From a checkpoint of a small transformer trained on Wikipedia: rotary positions.
Each number is 50 + 15 x the weight over its row's rms, rounded and kept within 0 to 99. Layers, rows and columns count from 0. The size before them is the row's rms in percent of the matrix's.

# v: layer 5 attention value, 256x256, rms 0.0221, rows 222-248, columns 0-127
# o: layer 5 attention output (transposed), 256x256, rms 0.0421, rows 222-248, columns 0-127
v222 090:36 59 67 50 59 45 56 25 40 59 42 37 48 37 34 67 68 40 57 33 74 20 58 42 66 35 82 62 60 49 72 42 52 63 51 64 36 50 23 54 69 42 65 65 53 41 22 39 61 49 60 25 49 50 59 77 60 41 25 38 37 33 67 79 40 50 52 44 59 43 73 37 65 27 58 65 60 75 57 49 66 29 54 54 60 34 58 55 72 37 39 27 65 42 62 41 58 73 70 57 37 41 52 54 64 37 61 44 37 49 40 52 44 52 45 49 46 52 40 52 45 19 46 47 58 32 59 42
o222 092:67 34 54 49 41 28 68 28 64 30 49 71 50 41 51 29 40 49 44 38 50 59 40 48 28 55 00 32 62 47 52 49 61 29 51 56 46 55 75 45 68 60 33 24 38 59 66 68 33 53 61 41 75 42 40 41 59 75 41 32 15 55 55 48 38 41 35 27 44 58 20 67 36 50 25 54 51 25 60 51 48 45 51 80 61 45 54 31 59 61 45 43 54 79 64 77 52 43 58 53 41 11 58 49 85 45 66 46 40 56 60 63 50 50 52 51 34 37 75 43 50 47 37 42 33 55 15 54
v223 096:66 48 60 61 38 52 31 52 54 43 55 69 30 80 42 67 30 35 38 66 41 41 48 81 42 54 34 27 53 21 57 66 59 42 40 57 58 49 63 57 56 37 46 58 35 50 80 61 33 58 48 42 42 60 66 54 60 10 43 48 67 46 21 53 65 37 54 39 28 45 19 53 55 43 48 71 54 40 57 30 68 30 47 52 69 46 14 43 42 46 35 47 48 51 57 47 52 56 49 53 60 93 47 36 32 49 48 56 45 50 55 39 67 51 59 40 30 48 22 67 58 60 34 37 36 51 63 62
o223 096:40 72 51 43 13 53 37 60 68 56 45 57 43 64 54 59 69 45 48 55 15 65 51 25 39 38 52 61 47 43 55 56 78 51 17 65 66 67 56 65 56 48 47 48 56 63 45 42 41 55 40 88 54 55 55 47 59 23 70 66 41 58 67 58 54 58 47 32 54 44 44 55 45 43 83 55 45 42 40 11 28 46 59 39 79 58 61 73 78 62 40 38 47 48 36 48 59 45 27 69 52 61 69 54 43 61 53 39 25 50 50 31 38 30 47 49 34 45 40 59 31 66 17 30 33 49 74 79
v224 105:50 31 74 47 55 57 43 39 42 57 49 50 66 45 40 29 62 54 67 70 53 69 70 42 44 44 36 54 71 57 72 37 42 47 45 57 44 60 37 31 85 53 61 32 25 26 48 86 42 44 82 42 60 69 79 49 55 49 63 60 55 18 82 40 65 60 49 34 35 81 59 39 64 55 42 55 52 58 45 40 49 74 66 78 32 36 32 47 61 35 67 61 49 72 73 61 44 29 61 34 35 68 61 45 45 68 46 38 48 38 70 56 46 30 44 46 68 41 32 69 20 72 48 55 43 39 32 47
o224 103:54 24 54 64 46 30 61 67 63 50 25 42 74 62 20 28 27 45 70 45 57 45 43 54 65 38 71 53 61 62 70 50 88 56 47 46 56 64 57 39 41 63 72 38 39 51 35 61 62 58 44 35 46 46 55 23 25 16 65 30 60 56 46 50 29 61 40 71 26 52 37 34 65 38 64 64 43 40 48 53 60 79 37 40 53 49 47 56 44 27 49 47 43 56 58 41 41 69 26 56 46 67 17 28 44 54 72 53 99 58 72 70 73 76 20 44 55 63 55 40 52 56 36 78 43 60 22 66
v225 095:39 47 55 62 69 39 19 67 43 44 54 42 59 45 51 54 55 41 49 67 65 56 62 37 67 50 45 45 88 41 87 40 53 58 41 37 51 40 53 21 60 68 42 39 64 03 73 27 36 43 46 35 43 43 46 36 54 51 74 36 37 37 48 20 57 61 58 73 51 63 46 31 70 46 31 76 65 37 63 77 34 65 47 76 52 25 69 50 30 47 49 15 33 54 45 67 62 39 71 51 43 26 45 43 54 47 38 60 57 59 33 33 58 40 73 61 35 41 38 37 45 43 65 42 58 81 47 59
o225 091:66 29 55 47 38 39 60 71 39 78 52 40 35 69 56 56 65 42 56 21 55 24 42 28 41 61 66 48 56 54 52 44 43 52 54 36 54 39 26 43 68 67 22 55 38 21 38 49 62 66 51 81 55 33 50 59 99 75 47 42 81 42 44 34 44 51 42 48 63 43 42 52 65 61 17 47 27 55 29 60 51 34 53 72 29 39 34 40 60 15 39 54 32 53 61 33 44 67 50 47 58 54 32 45 46 46 66 56 77 43 32 37 68 32 31 48 50 58 47 39 39 57 65 83 66 51 58 59
v226 099:62 61 19 66 33 45 64 46 30 54 77 41 35 43 62 65 26 60 46 50 56 63 33 37 38 51 60 57 65 42 30 80 47 51 41 45 56 60 61 64 48 25 43 58 64 53 59 56 48 50 73 58 63 53 31 32 40 52 48 54 52 48 38 17 58 51 60 37 44 54 22 60 84 60 52 40 41 44 55 62 72 75 54 54 44 51 84 54 39 33 36 50 43 63 43 41 70 41 35 75 58 66 23 57 33 50 60 81 43 44 38 29 50 22 82 70 37 47 64 34 56 47 30 60 73 40 79 55
o226 097:60 72 43 56 44 56 87 44 37 96 83 64 68 44 62 40 31 52 51 77 48 61 75 42 44 53 69 44 31 69 27 45 36 42 38 40 60 33 67 35 46 47 51 47 41 68 40 54 61 43 45 51 45 26 31 34 11 43 47 63 33 55 41 45 31 69 51 08 46 45 19 38 33 54 43 50 44 61 60 45 32 43 59 48 47 58 64 44 54 24 68 49 57 53 65 65 50 41 51 37 30 47 65 59 85 36 67 46 43 24 36 41 43 33 44 60 16 76 00 54 65 46 45 43 50 26 46 47
v227 087:41 63 44 50 50 50 67 41 52 38 62 44 47 34 48 34 49 77 48 67 47 52 60 36 43 50 55 66 72 78 33 53 58 33 47 86 51 71 58 45 54 46 56 72 15 70 65 62 63 45 23 54 44 73 42 62 54 39 52 47 65 36 70 61 60 51 38 28 70 56 58 46 27 36 51 28 71 64 68 52 40 58 74 53 33 76 66 53 62 26 44 67 79 45 34 54 71 58 44 43 36 70 44 61 51 69 44 45 47 47 50 74 39 50 09 52 32 24 55 54 38 38 62 74 50 55 41 59
o227 090:49 53 50 53 54 56 44 34 32 36 62 64 32 41 59 40 43 60 33 50 54 55 60 57 51 17 36 56 31 33 47 33 65 60 72 46 52 59 43 64 37 37 53 41 69 52 72 47 50 34 46 25 34 77 39 50 39 63 30 50 38 42 70 67 70 55 58 49 48 37 46 46 47 55 52 39 33 87 50 44 51 39 45 53 72 68 43 45 38 69 47 57 58 71 73 54 54 64 65 46 49 49 31 38 45 62 53 46 54 73 35 58 46 89 47 92 60 47 70 34 44 54 59 47 51 54 67 52
v228 094:61 10 33 52 54 48 27 55 84 40 60 69 76 29 48 33 52 57 29 62 62 32 56 69 41 52 17 38 53 33 54 56 56 78 42 37 33 45 51 48 59 52 38 32 46 28 37 67 29 41 57 39 50 54 57 40 49 41 58 54 36 37 65 64 42 79 54 72 50 95 66 44 08 39 31 76 66 34 34 49 49 44 54 59 60 87 22 61 51 45 65 80 71 77 62 53 32 77 43 59 35 61 50 60 36 29 44 47 49 23 61 48 46 56 27 62 47 37 26 44 41 41 62 63 46 54 38 38
o228 096:53 41 46 78 65 33 38 64 81 43 13 31 59 29 01 27 77 53 50 35 36 58 54 54 66 57 56 73 64 29 76 41 49 58 47 37 46 63 45 54 67 62 54 44 70 65 41 37 32 47 45 71 61 49 49 51 34 52 74 32 50 32 49 57 50 47 48 74 51 63 75 41 86 62 49 46 63 29 60 43 56 44 43 45 43 81 29 71 58 75 42 77 38 54 49 35 47 38 40 61 72 62 46 44 15 54 32 64 43 40 50 48 51 75 41 55 51 50 72 58 53 72 39 61 53 48 30 64
v229 086:44 58 51 45 77 34 60 56 43 58 37 61 48 64 50 29 52 32 54 59 49 47 56 52 51 49 61 65 30 31 56 22 49 44 49 85 49 45 54 58 61 49 61 55 72 63 25 49 67 65 50 52 52 47 36 60 62 41 43 74 45 53 67 70 48 30 54 58 56 30 69 45 66 46 47 48 49 55 27 53 52 32 52 47 32 61 36 46 29 64 79 52 73 28 49 21 22 46 36 50 43 49 42 37 49 11 54 53 70 30 39 47 57 52 56 24 47 37 35 57 43 31 62 48 64 63 43 38
o229 083:56 50 50 76 53 43 19 67 37 15 51 34 31 41 67 53 36 50 58 31 58 62 33 62 22 65 18 54 86 33 54 36 46 43 56 70 41 48 57 41 91 49 50 63 69 26 56 49 55 55 56 37 54 52 52 64 77 94 54 42 43 65 52 60 70 32 55 43 49 48 39 65 60 41 37 67 75 41 57 64 70 79 73 57 53 62 28 51 47 71 47 27 44 49 19 34 44 54 54 56 46 42 37 44 14 40 32 55 60 73 65 40 69 63 55 51 61 25 52 68 42 18 58 55 66 51 39 29
v230 091:31 31 53 50 18 46 48 65 73 47 12 42 32 50 42 50 27 31 77 36 53 55 41 65 43 86 49 61 33 41 85 65 47 59 42 47 64 42 37 45 52 43 70 32 56 27 38 48 73 44 38 75 38 57 66 36 52 45 51 58 71 83 46 50 23 62 57 42 32 38 36 48 44 66 75 44 42 38 15 54 68 62 38 42 41 40 57 54 46 78 61 52 37 47 39 54 48 31 41 49 40 52 66 65 51 47 65 25 66 43 70 45 56 49 46 35 54 75 39 62 36 77 35 68 29 37 37 51
o230 093:56 54 51 52 61 59 46 81 50 44 40 34 36 56 48 70 55 52 77 53 54 43 32 63 45 80 49 66 59 57 45 79 60 75 24 72 51 43 45 58 21 54 60 48 26 32 38 34 73 21 60 60 45 46 41 38 42 30 43 51 55 42 45 24 37 56 53 65 37 34 41 32 62 34 46 54 37 33 85 42 47 51 45 51 61 32 12 65 52 43 47 56 36 13 27 32 32 62 48 51 62 78 49 28 34 51 63 70 61 68 65 55 60 23 54 24 56 75 22 67 37 53 47 69 63 64 41 57
v231 103:43 74 13 34 54 34 61 51 43 61 48 43 44 21 40 77 22 48 60 34 46 42 51 69 23 92 38 33 59 61 66 45 52 63 60 55 53 48 59 57 26 42 50 31 53 52 46 47 46 54 26 47 67 65 29 62 54 57 59 66 64 54 40 29 44 28 47 32 51 43 27 29 35 42 35 48 60 69 30 56 57 25 38 48 35 35 56 42 45 41 40 34 44 60 40 26 84 34 56 59 45 60 39 18 41 67 41 56 35 56 61 46 41 34 99 70 42 31 70 70 63 46 46 50 36 54 59 57
o231 103:62 52 64 46 13 49 21 26 53 76 43 56 42 53 48 69 48 53 69 50 95 68 49 57 50 50 39 58 32 57 40 52 56 57 50 40 44 40 54 60 37 39 65 57 52 53 50 41 49 43 52 45 29 64 58 50 44 49 18 51 35 41 49 63 33 90 41 39 39 42 13 59 53 87 43 30 42 51 32 48 42 31 46 66 49 29 80 48 39 46 80 54 39 62 62 47 44 57 48 18 50 59 53 58 88 62 71 66 61 35 44 56 76 42 46 45 43 64 49 49 29 61 54 56 54 45 58 54
v232 097:62 00 44 43 66 46 47 47 66 66 50 52 66 48 64 53 23 49 37 33 57 50 34 37 41 49 44 64 60 47 30 24 34 83 57 43 35 40 48 67 47 68 54 38 36 65 28 56 67 50 26 49 41 59 58 24 54 56 51 65 86 46 50 43 45 42 33 27 59 54 52 68 59 46 62 35 71 37 28 72 44 54 79 48 54 48 48 58 93 55 56 48 47 49 34 68 81 42 40 46 62 66 34 30 55 47 49 57 45 58 36 32 37 33 47 22 61 21 58 45 69 46 57 40 60 32 52 41
o232 098:58 51 70 58 53 68 34 42 76 38 56 45 47 47 73 62 49 59 43 37 35 39 78 50 71 41 47 46 80 45 52 54 44 34 66 45 40 17 72 22 23 34 24 48 30 60 46 41 47 46 44 45 25 58 49 51 46 34 55 44 32 60 68 60 63 64 49 69 47 77 41 48 72 45 50 42 53 37 46 69 40 73 34 41 45 80 65 65 54 65 65 54 53 28 47 76 63 48 27 35 56 78 26 66 49 21 17 52 27 49 52 57 42 73 51 59 47 54 64 73 74 35 35 57 49 31 35 55
v233 091:42 56 26 62 27 57 33 39 52 14 40 71 71 47 39 26 55 32 55 61 51 65 44 41 71 49 30 65 48 66 35 80 47 43 71 39 21 57 46 67 57 47 16 62 65 55 76 61 65 57 48 46 54 51 46 46 50 72 54 54 28 75 09 62 62 46 31 74 38 26 32 52 42 30 64 62 36 18 46 49 64 33 53 45 47 56 62 53 46 42 34 50 43 50 63 85 44 67 60 85 55 28 62 52 59 48 73 35 47 53 26 49 32 58 33 29 47 57 34 44 48 38 52 31 67 55 25 50
o233 092:45 77 54 35 47 59 63 18 65 59 66 54 61 49 45 57 81 72 51 56 14 64 57 67 62 39 29 70 39 49 50 67 30 39 54 78 45 39 27 61 68 59 29 51 63 71 63 43 51 62 69 44 69 61 21 45 83 63 69 53 39 25 49 47 72 33 53 46 82 46 50 52 25 53 70 42 57 63 48 40 54 16 48 77 50 53 47 59 59 61 47 58 55 27 48 66 56 47 56 65 51 42 53 78 37 37 66 54 37 50 18 49 26 60 56 45 40 53 19 45 14 82 37 36 31 67 36 24
v234 096:35 45 59 30 69 51 63 47 59 38 36 31 62 75 55 82 64 73 35 20 43 43 49 54 44 37 33 45 49 56 58 49 43 75 40 50 39 63 97 48 61 44 62 36 34 45 41 64 41 55 42 46 32 62 51 45 54 68 84 19 84 73 76 30 67 38 62 40 32 22 47 61 39 46 69 57 63 40 78 43 39 20 63 53 64 44 43 50 59 38 39 58 77 65 55 75 61 34 60 38 27 46 50 41 37 74 33 38 39 37 41 40 47 48 09 41 37 70 36 57 47 53 33 67 37 74 19 53
o234 094:38 55 38 79 44 45 51 56 38 37 15 35 49 57 20 39 52 36 40 37 57 48 48 18 62 45 54 44 22 24 46 51 52 45 50 55 62 86 28 55 32 53 51 44 51 51 37 42 44 43 59 57 20 60 47 40 16 38 44 65 57 52 77 76 53 43 52 70 39 39 49 50 78 33 72 32 43 46 56 58 60 59 30 21 61 23 70 63 73 87 40 59 46 65 10 38 35 55 33 73 53 63 46 67 16 21 28 62 48 59 51 73 85 72 39 61 43 43 58 63 46 45 42 52 33 60 57 68
v235 089:30 55 40 44 43 43 54 43 78 23 58 40 46 62 45 53 59 76 25 56 63 67 27 49 56 22 48 59 50 53 38 45 46 39 48 37 25 39 82 64 70 57 20 28 46 76 72 32 44 73 28 44 49 62 32 64 55 49 43 24 72 40 38 49 71 68 61 52 59 58 51 79 20 42 57 50 48 77 78 41 55 36 49 61 58 78 51 56 52 61 44 38 58 33 72 63 30 42 45 32 60 08 40 68 64 77 56 41 67 58 47 85 59 47 38 43 47 65 75 44 75 35 50 59 55 47 30 54
o235 090:59 62 28 36 36 28 58 23 56 49 41 57 54 33 61 33 31 37 18 52 58 47 54 35 58 51 47 48 42 01 56 26 58 35 70 41 52 33 43 48 51 59 37 58 44 48 68 42 38 63 71 51 19 55 51 49 46 67 58 13 66 42 42 45 86 37 56 59 44 43 55 73 45 66 50 39 51 65 49 47 43 38 77 38 70 38 49 21 47 54 40 69 63 44 58 50 58 59 61 22 27 29 56 28 33 38 28 49 47 78 27 51 32 82 54 63 33 38 54 26 37 42 70 51 57 51 60 48
v236 096:44 63 77 80 51 63 44 78 54 55 54 29 62 63 36 36 50 49 52 41 57 52 38 38 54 54 62 35 66 54 44 36 48 47 37 45 56 45 17 40 71 41 64 61 50 20 20 30 59 51 57 45 64 30 81 57 61 61 55 44 41 30 64 55 26 38 68 58 44 37 55 44 45 52 47 43 48 66 66 76 72 62 30 60 66 44 55 58 41 69 41 49 34 73 46 38 27 43 49 56 57 60 42 42 51 37 50 54 40 60 61 52 56 29 65 59 50 60 61 63 36 62 39 56 41 36 66 25
o236 098:48 26 46 54 45 15 63 83 61 61 61 62 89 46 45 44 41 42 41 36 64 57 31 42 40 61 61 52 60 65 54 48 32 51 07 67 50 47 62 25 70 58 46 37 35 44 41 67 60 69 42 66 47 21 57 56 74 43 49 32 62 49 35 68 22 61 58 38 39 42 37 45 45 40 38 42 36 22 45 87 64 65 51 56 31 20 44 38 44 21 39 47 48 48 69 76 34 37 50 50 52 24 46 43 66 58 68 60 46 31 55 56 42 42 48 39 50 51 47 27 67 57 43 69 78 62 46 22
v237 092:76 14 54 58 65 64 25 53 61 42 52 75 51 57 42 19 47 23 58 51 60 50 64 31 73 28 66 62 35 64 35 37 78 26 44 67 33 60 25 48 45 43 36 59 49 45 45 51 40 39 51 53 42 51 40 56 53 65 44 43 62 21 59 69 58 32 18 53 56 77 85 47 65 39 47 63 60 43 57 55 31 54 59 67 45 64 28 53 85 46 48 52 64 61 50 51 53 60 21 50 63 66 38 46 43 49 64 81 54 50 44 59 37 54 40 62 54 55 11 31 68 66 55 22 61 56 46 54
o237 091:68 60 52 47 74 42 41 45 64 34 48 51 53 38 61 71 48 56 60 38 48 56 65 73 57 39 56 46 94 33 50 82 71 35 61 67 30 27 59 74 46 43 54 60 47 39 45 51 70 32 34 21 51 63 47 67 87 72 57 40 47 45 50 62 77 53 43 51 85 45 70 48 51 27 35 49 44 58 38 57 56 52 26 36 52 78 33 13 79 43 57 43 58 45 54 52 50 78 46 58 53 63 45 33 47 47 47 47 53 57 66 73 68 56 52 69 87 44 82 41 55 78 34 87 55 50 52 63
v238 094:32 58 37 51 68 21 64 49 60 35 27 49 64 37 33 60 48 56 53 77 52 52 30 84 65 52 56 40 57 61 69 64 50 71 70 47 68 47 54 49 63 22 55 31 64 49 42 18 41 30 40 49 65 50 52 56 42 57 49 73 42 39 59 60 26 45 53 59 50 64 57 60 17 61 28 70 41 47 32 65 52 47 46 69 65 61 59 38 35 52 45 47 54 43 47 77 47 52 46 36 37 49 69 49 60 41 33 20 69 41 62 33 57 47 70 66 55 17 58 73 41 37 43 88 43 26 53 32
o238 092:42 42 49 54 59 29 27 28 59 49 25 47 59 22 24 24 54 47 51 45 70 22 50 39 41 58 31 74 84 51 64 30 24 68 53 52 68 38 58 33 24 77 47 54 54 48 56 27 47 65 77 51 60 40 36 43 49 58 68 40 54 58 35 44 28 42 18 71 16 51 56 61 68 76 51 51 56 69 45 55 28 48 83 65 32 60 28 21 32 46 29 48 58 55 38 40 60 35 52 27 47 58 48 41 23 49 29 44 52 38 56 46 26 26 40 55 64 28 46 41 61 50 58 56 73 54 58 71
v239 097:21 40 48 73 44 46 54 50 38 36 30 45 73 58 60 26 58 40 27 71 37 72 25 36 71 32 57 50 49 64 82 52 60 22 64 54 49 68 48 38 41 45 39 25 46 37 69 50 29 49 88 63 43 57 21 86 44 58 54 98 34 49 46 27 39 63 36 43 48 62 64 44 49 37 99 57 66 45 45 50 40 60 51 70 29 55 43 68 48 57 50 49 49 78 47 76 17 26 54 45 61 37 78 45 54 69 54 46 40 55 43 72 41 55 17 53 71 58 51 44 52 46 50 45 46 42 70 45
o239 097:19 48 53 47 71 29 31 47 40 64 44 73 52 58 51 61 36 56 47 55 43 62 42 59 50 47 42 27 42 20 52 38 40 61 58 76 46 45 29 72 58 39 41 52 36 39 66 59 59 56 74 46 32 33 19 67 33 63 73 36 64 24 35 58 45 68 74 60 35 63 62 63 23 50 49 32 43 73 27 55 66 46 48 74 40 60 21 33 43 32 60 59 66 58 55 83 54 38 56 48 49 56 51 41 16 49 71 56 66 70 48 38 31 57 37 55 56 78 69 25 28 76 49 43 37 57 50 25
v240 093:55 12 37 35 68 43 28 55 62 38 65 36 11 32 54 70 43 54 59 41 45 25 27 58 78 61 65 43 62 55 53 59 68 53 49 64 52 71 29 26 78 48 34 33 55 41 27 31 44 51 61 52 43 42 56 53 46 26 57 71 66 09 40 53 27 41 72 44 50 40 37 52 53 42 52 42 57 42 50 26 68 60 52 51 65 35 60 47 84 40 29 40 55 61 56 51 40 22 64 52 60 35 39 48 56 52 52 44 50 66 67 50 66 48 70 52 54 57 63 62 72 26 42 53 41 15 43 09
o240 092:66 44 42 66 50 28 47 41 43 68 61 72 30 22 70 34 33 40 35 52 59 84 50 23 54 65 28 65 66 66 59 38 26 68 49 64 64 35 88 60 39 79 34 59 45 54 46 53 57 55 46 61 56 31 26 52 68 59 77 40 43 50 32 39 40 59 45 48 30 27 43 57 44 39 37 43 33 15 40 42 30 66 51 57 50 27 32 34 47 58 52 54 46 38 43 63 34 33 45 51 54 45 63 34 35 33 56 61 42 68 71 67 51 34 50 29 37 43 40 63 41 60 43 66 79 49 55 81
v241 098:47 38 69 50 50 44 58 51 53 56 51 38 18 46 43 99 57 58 64 35 43 55 75 51 42 58 34 45 00 43 39 38 24 80 67 55 49 31 47 37 23 55 56 45 56 71 36 35 37 45 63 31 43 42 49 64 56 34 56 70 58 74 52 40 37 50 48 51 37 68 46 32 61 50 61 56 45 68 54 43 50 48 57 30 50 34 40 49 38 56 06 67 60 47 68 41 48 45 43 47 25 58 51 36 55 36 40 50 45 44 61 58 52 33 72 48 50 90 75 33 39 62 59 45 27 53 30 49
o241 097:39 51 63 47 44 62 44 51 45 28 22 40 19 68 51 90 56 28 50 59 67 54 67 42 62 48 66 65 25 60 71 39 56 69 56 46 36 62 67 46 31 48 73 34 45 58 25 62 53 35 24 41 24 51 63 38 56 23 43 52 62 46 67 58 55 43 65 37 59 66 54 40 47 49 70 41 08 36 48 58 86 59 08 06 34 23 65 50 29 48 59 59 39 72 59 51 33 58 46 71 54 50 54 55 48 40 51 44 46 52 62 66 74 38 54 58 68 57 53 41 47 37 31 44 54 58 48 52
v242 099:32 52 47 46 39 43 49 43 66 72 44 34 55 43 42 47 55 42 29 53 63 47 33 54 38 63 52 46 61 72 28 64 39 32 68 75 37 50 56 30 99 47 45 57 63 48 46 79 43 59 63 60 33 41 46 59 52 66 53 41 47 30 49 42 54 22 82 51 34 68 83 55 23 39 62 63 49 34 72 40 53 53 46 72 56 72 26 53 76 54 29 73 55 44 54 67 29 58 64 75 42 34 72 50 30 65 43 49 47 66 47 44 53 50 45 80 45 29 42 41 32 36 81 52 58 53 16 35
o242 102:41 47 52 69 51 43 59 37 56 46 54 49 54 43 20 36 69 36 46 53 53 66 62 31 57 47 50 71 84 60 57 63 15 51 82 59 55 71 43 65 64 78 44 55 60 61 57 65 43 48 78 72 36 41 50 33 12 25 79 67 62 55 27 38 37 38 40 39 51 32 50 51 64 40 49 63 67 48 56 47 28 52 40 50 65 54 63 48 35 63 38 71 50 55 41 67 30 46 45 53 53 49 60 50 53 55 50 62 42 42 41 48 36 68 37 30 44 58 73 37 18 83 52 72 46 68 57 64
v243 096:76 49 63 61 74 24 40 44 47 38 73 47 73 57 64 24 48 75 26 57 39 69 81 50 48 75 72 32 47 34 44 52 49 74 71 07 32 42 42 69 36 62 40 50 50 65 54 41 28 54 56 43 60 53 63 35 42 43 46 60 54 37 57 43 54 58 15 73 65 68 51 50 26 40 64 44 37 39 49 57 78 55 58 36 45 71 49 55 36 36 57 71 65 75 49 58 50 58 41 62 38 57 27 52 37 63 34 63 49 29 63 76 52 22 32 38 82 50 66 21 72 50 49 32 57 85 54 59
o243 096:40 67 32 59 75 45 58 56 44 55 42 50 37 47 62 65 61 46 54 42 41 57 55 64 59 26 81 49 41 18 52 38 41 46 52 54 32 56 33 60 43 57 55 48 50 70 45 35 62 80 40 87 33 51 28 50 54 65 55 53 80 33 65 67 67 47 50 78 73 45 73 42 73 54 54 26 45 71 48 57 58 76 62 26 14 71 59 34 45 54 57 75 63 67 48 28 53 39 39 62 49 69 29 51 06 41 40 43 68 39 43 43 47 75 62 70 46 47 46 42 61 38 58 44 40 49 63 10
v244 088:50 30 37 16 37 67 60 55 65 19 39 56 46 42 26 70 60 51 37 48 67 47 43 33 44 35 22 34 39 49 43 52 37 13 68 48 40 69 45 60 73 36 55 46 41 37 48 77 68 76 51 55 30 41 48 46 52 61 51 29 60 53 37 50 55 53 64 40 35 26 58 57 10 47 56 40 43 78 68 57 73 38 65 40 58 70 48 48 45 65 45 27 67 17 60 54 31 58 77 47 28 60 38 28 40 51 49 35 51 60 68 55 53 58 60 86 57 49 21 43 50 67 46 56 43 53 24 33
o244 087:66 41 32 48 44 25 39 44 71 40 43 58 75 32 28 27 37 44 35 34 62 72 38 56 41 64 37 59 28 10 55 33 69 33 44 55 44 45 33 53 56 67 38 69 67 64 67 47 34 37 82 46 32 60 63 51 69 39 46 51 30 41 28 52 66 54 47 62 60 67 43 65 59 35 38 46 65 32 64 56 58 52 43 33 96 30 45 57 47 68 35 52 46 49 25 65 51 34 45 51 69 22 52 34 36 48 22 63 66 34 42 67 66 64 52 40 42 49 74 42 44 67 37 64 73 64 45 74
v245 084:87 74 68 51 38 61 38 75 62 37 63 75 21 44 27 66 43 40 36 41 48 41 80 61 61 77 31 36 36 33 58 62 52 39 42 45 58 30 57 38 49 37 33 38 75 52 42 51 41 48 27 58 63 71 53 24 39 29 58 78 55 65 47 55 67 23 28 48 78 53 60 59 29 54 61 34 58 43 47 60 57 61 65 60 70 37 49 54 51 54 49 28 42 38 30 68 33 54 42 51 52 46 40 49 42 68 44 54 62 49 70 65 32 53 20 61 22 48 32 47 53 49 74 41 35 48 52 75
o245 084:64 67 66 32 55 59 28 49 58 36 47 37 22 50 54 92 90 50 45 62 64 41 57 45 74 69 50 71 45 34 63 66 41 65 44 60 47 49 15 73 22 41 57 64 74 35 65 29 61 34 29 47 38 70 71 46 29 46 30 48 53 53 62 45 81 55 56 59 74 64 52 74 60 50 42 71 43 92 39 39 42 23 35 42 77 44 49 83 55 43 41 52 55 47 71 53 62 50 40 43 36 74 23 27 45 59 49 71 18 47 48 48 44 45 84 70 61 54 52 38 53 58 56 55 62 41 54 44
v246 102:58 52 73 66 28 59 60 73 51 07 31 63 47 43 65 27 70 51 56 72 76 32 54 38 46 59 52 52 80 65 45 77 69 58 47 58 18 60 44 69 71 64 50 83 60 66 58 71 78 59 30 46 51 56 45 40 47 38 67 39 38 69 48 78 72 51 51 64 27 30 23 43 50 33 61 65 56 25 77 24 64 47 55 48 67 69 41 48 35 62 50 52 41 35 69 45 45 64 53 55 70 66 44 81 61 54 77 47 58 39 32 70 46 61 35 63 34 55 65 45 50 47 58 50 63 16 28 60
o246 103:51 67 41 25 22 57 77 56 84 31 66 42 56 47 53 39 58 63 30 42 33 36 48 48 42 49 47 61 23 41 37 77 43 50 55 58 42 50 49 46 63 69 55 29 68 40 55 24 19 54 29 58 77 42 63 31 38 70 55 34 39 50 54 46 63 22 16 33 61 45 41 54 30 41 52 48 72 51 67 42 53 32 47 58 95 53 56 66 49 61 37 66 41 47 71 44 55 72 53 72 51 27 58 54 60 67 61 57 33 28 50 29 39 57 61 82 22 67 20 57 64 49 51 00 60 42 38 41
v247 097:48 50 50 58 56 77 56 39 52 47 66 66 46 44 59 88 49 57 46 43 43 47 89 42 66 53 48 32 53 41 57 53 66 72 55 34 69 41 71 37 26 52 41 30 58 55 60 45 78 53 59 35 68 39 56 42 55 14 82 62 52 87 74 36 46 58 39 24 44 44 24 64 68 33 25 55 39 72 70 71 53 61 76 31 67 34 35 48 44 43 57 47 26 55 67 56 83 52 52 46 58 67 53 39 48 84 39 62 63 40 53 52 36 58 61 50 30 50 37 71 44 52 44 60 23 42 56 57
o247 098:36 57 53 45 57 59 32 53 60 53 40 39 30 72 54 52 52 39 43 59 43 32 67 61 41 54 52 29 28 40 57 40 65 39 52 41 60 64 50 57 02 44 66 33 62 61 49 38 43 31 53 45 45 66 67 27 00 32 42 70 13 58 59 34 61 25 53 21 38 60 32 39 50 73 54 39 10 48 32 63 56 58 45 30 68 69 57 83 62 49 64 27 43 71 51 48 63 75 37 51 59 63 58 56 47 36 39 59 57 31 45 54 32 42 63 69 48 50 43 54 53 33 36 31 30 36 48 89
v248 102:39 36 61 52 42 52 31 68 62 53 40 45 30 56 42 64 64 56 64 63 67 49 86 20 75 00 49 48 47 43 84 38 49 50 37 54 43 46 65 76 53 55 56 31 44 41 48 63 40 50 53 36 52 46 56 65 46 39 89 38 80 54 44 34 81 88 32 48 27 60 56 64 48 50 51 68 36 43 44 36 28 42 38 63 55 14 20 40 38 35 34 47 58 36 59 56 50 49 49 49 42 75 54 57 49 40 37 49 51 66 45 56 53 37 38 63 21 54 39 57 69 77 56 36 41 38 18 48
o248 102:36 53 67 30 35 43 69 36 83 14 48 31 28 67 49 53 34 31 47 31 48 13 51 53 47 52 18 59 48 40 63 51 88 56 46 38 56 73 56 32 59 61 50 43 59 28 63 42 43 49 41 38 44 34 65 30 67 28 31 47 34 53 61 57 73 31 50 64 57 65 52 47 53 48 73 58 37 44 46 38 62 38 34 36 71 41 69 66 56 64 42 56 38 57 43 55 49 46 41 58 52 44 35 16 64 39 33 55 52 67 54 57 71 61 45 78 41 54 60 46 62 37 27 43 54 67 60 71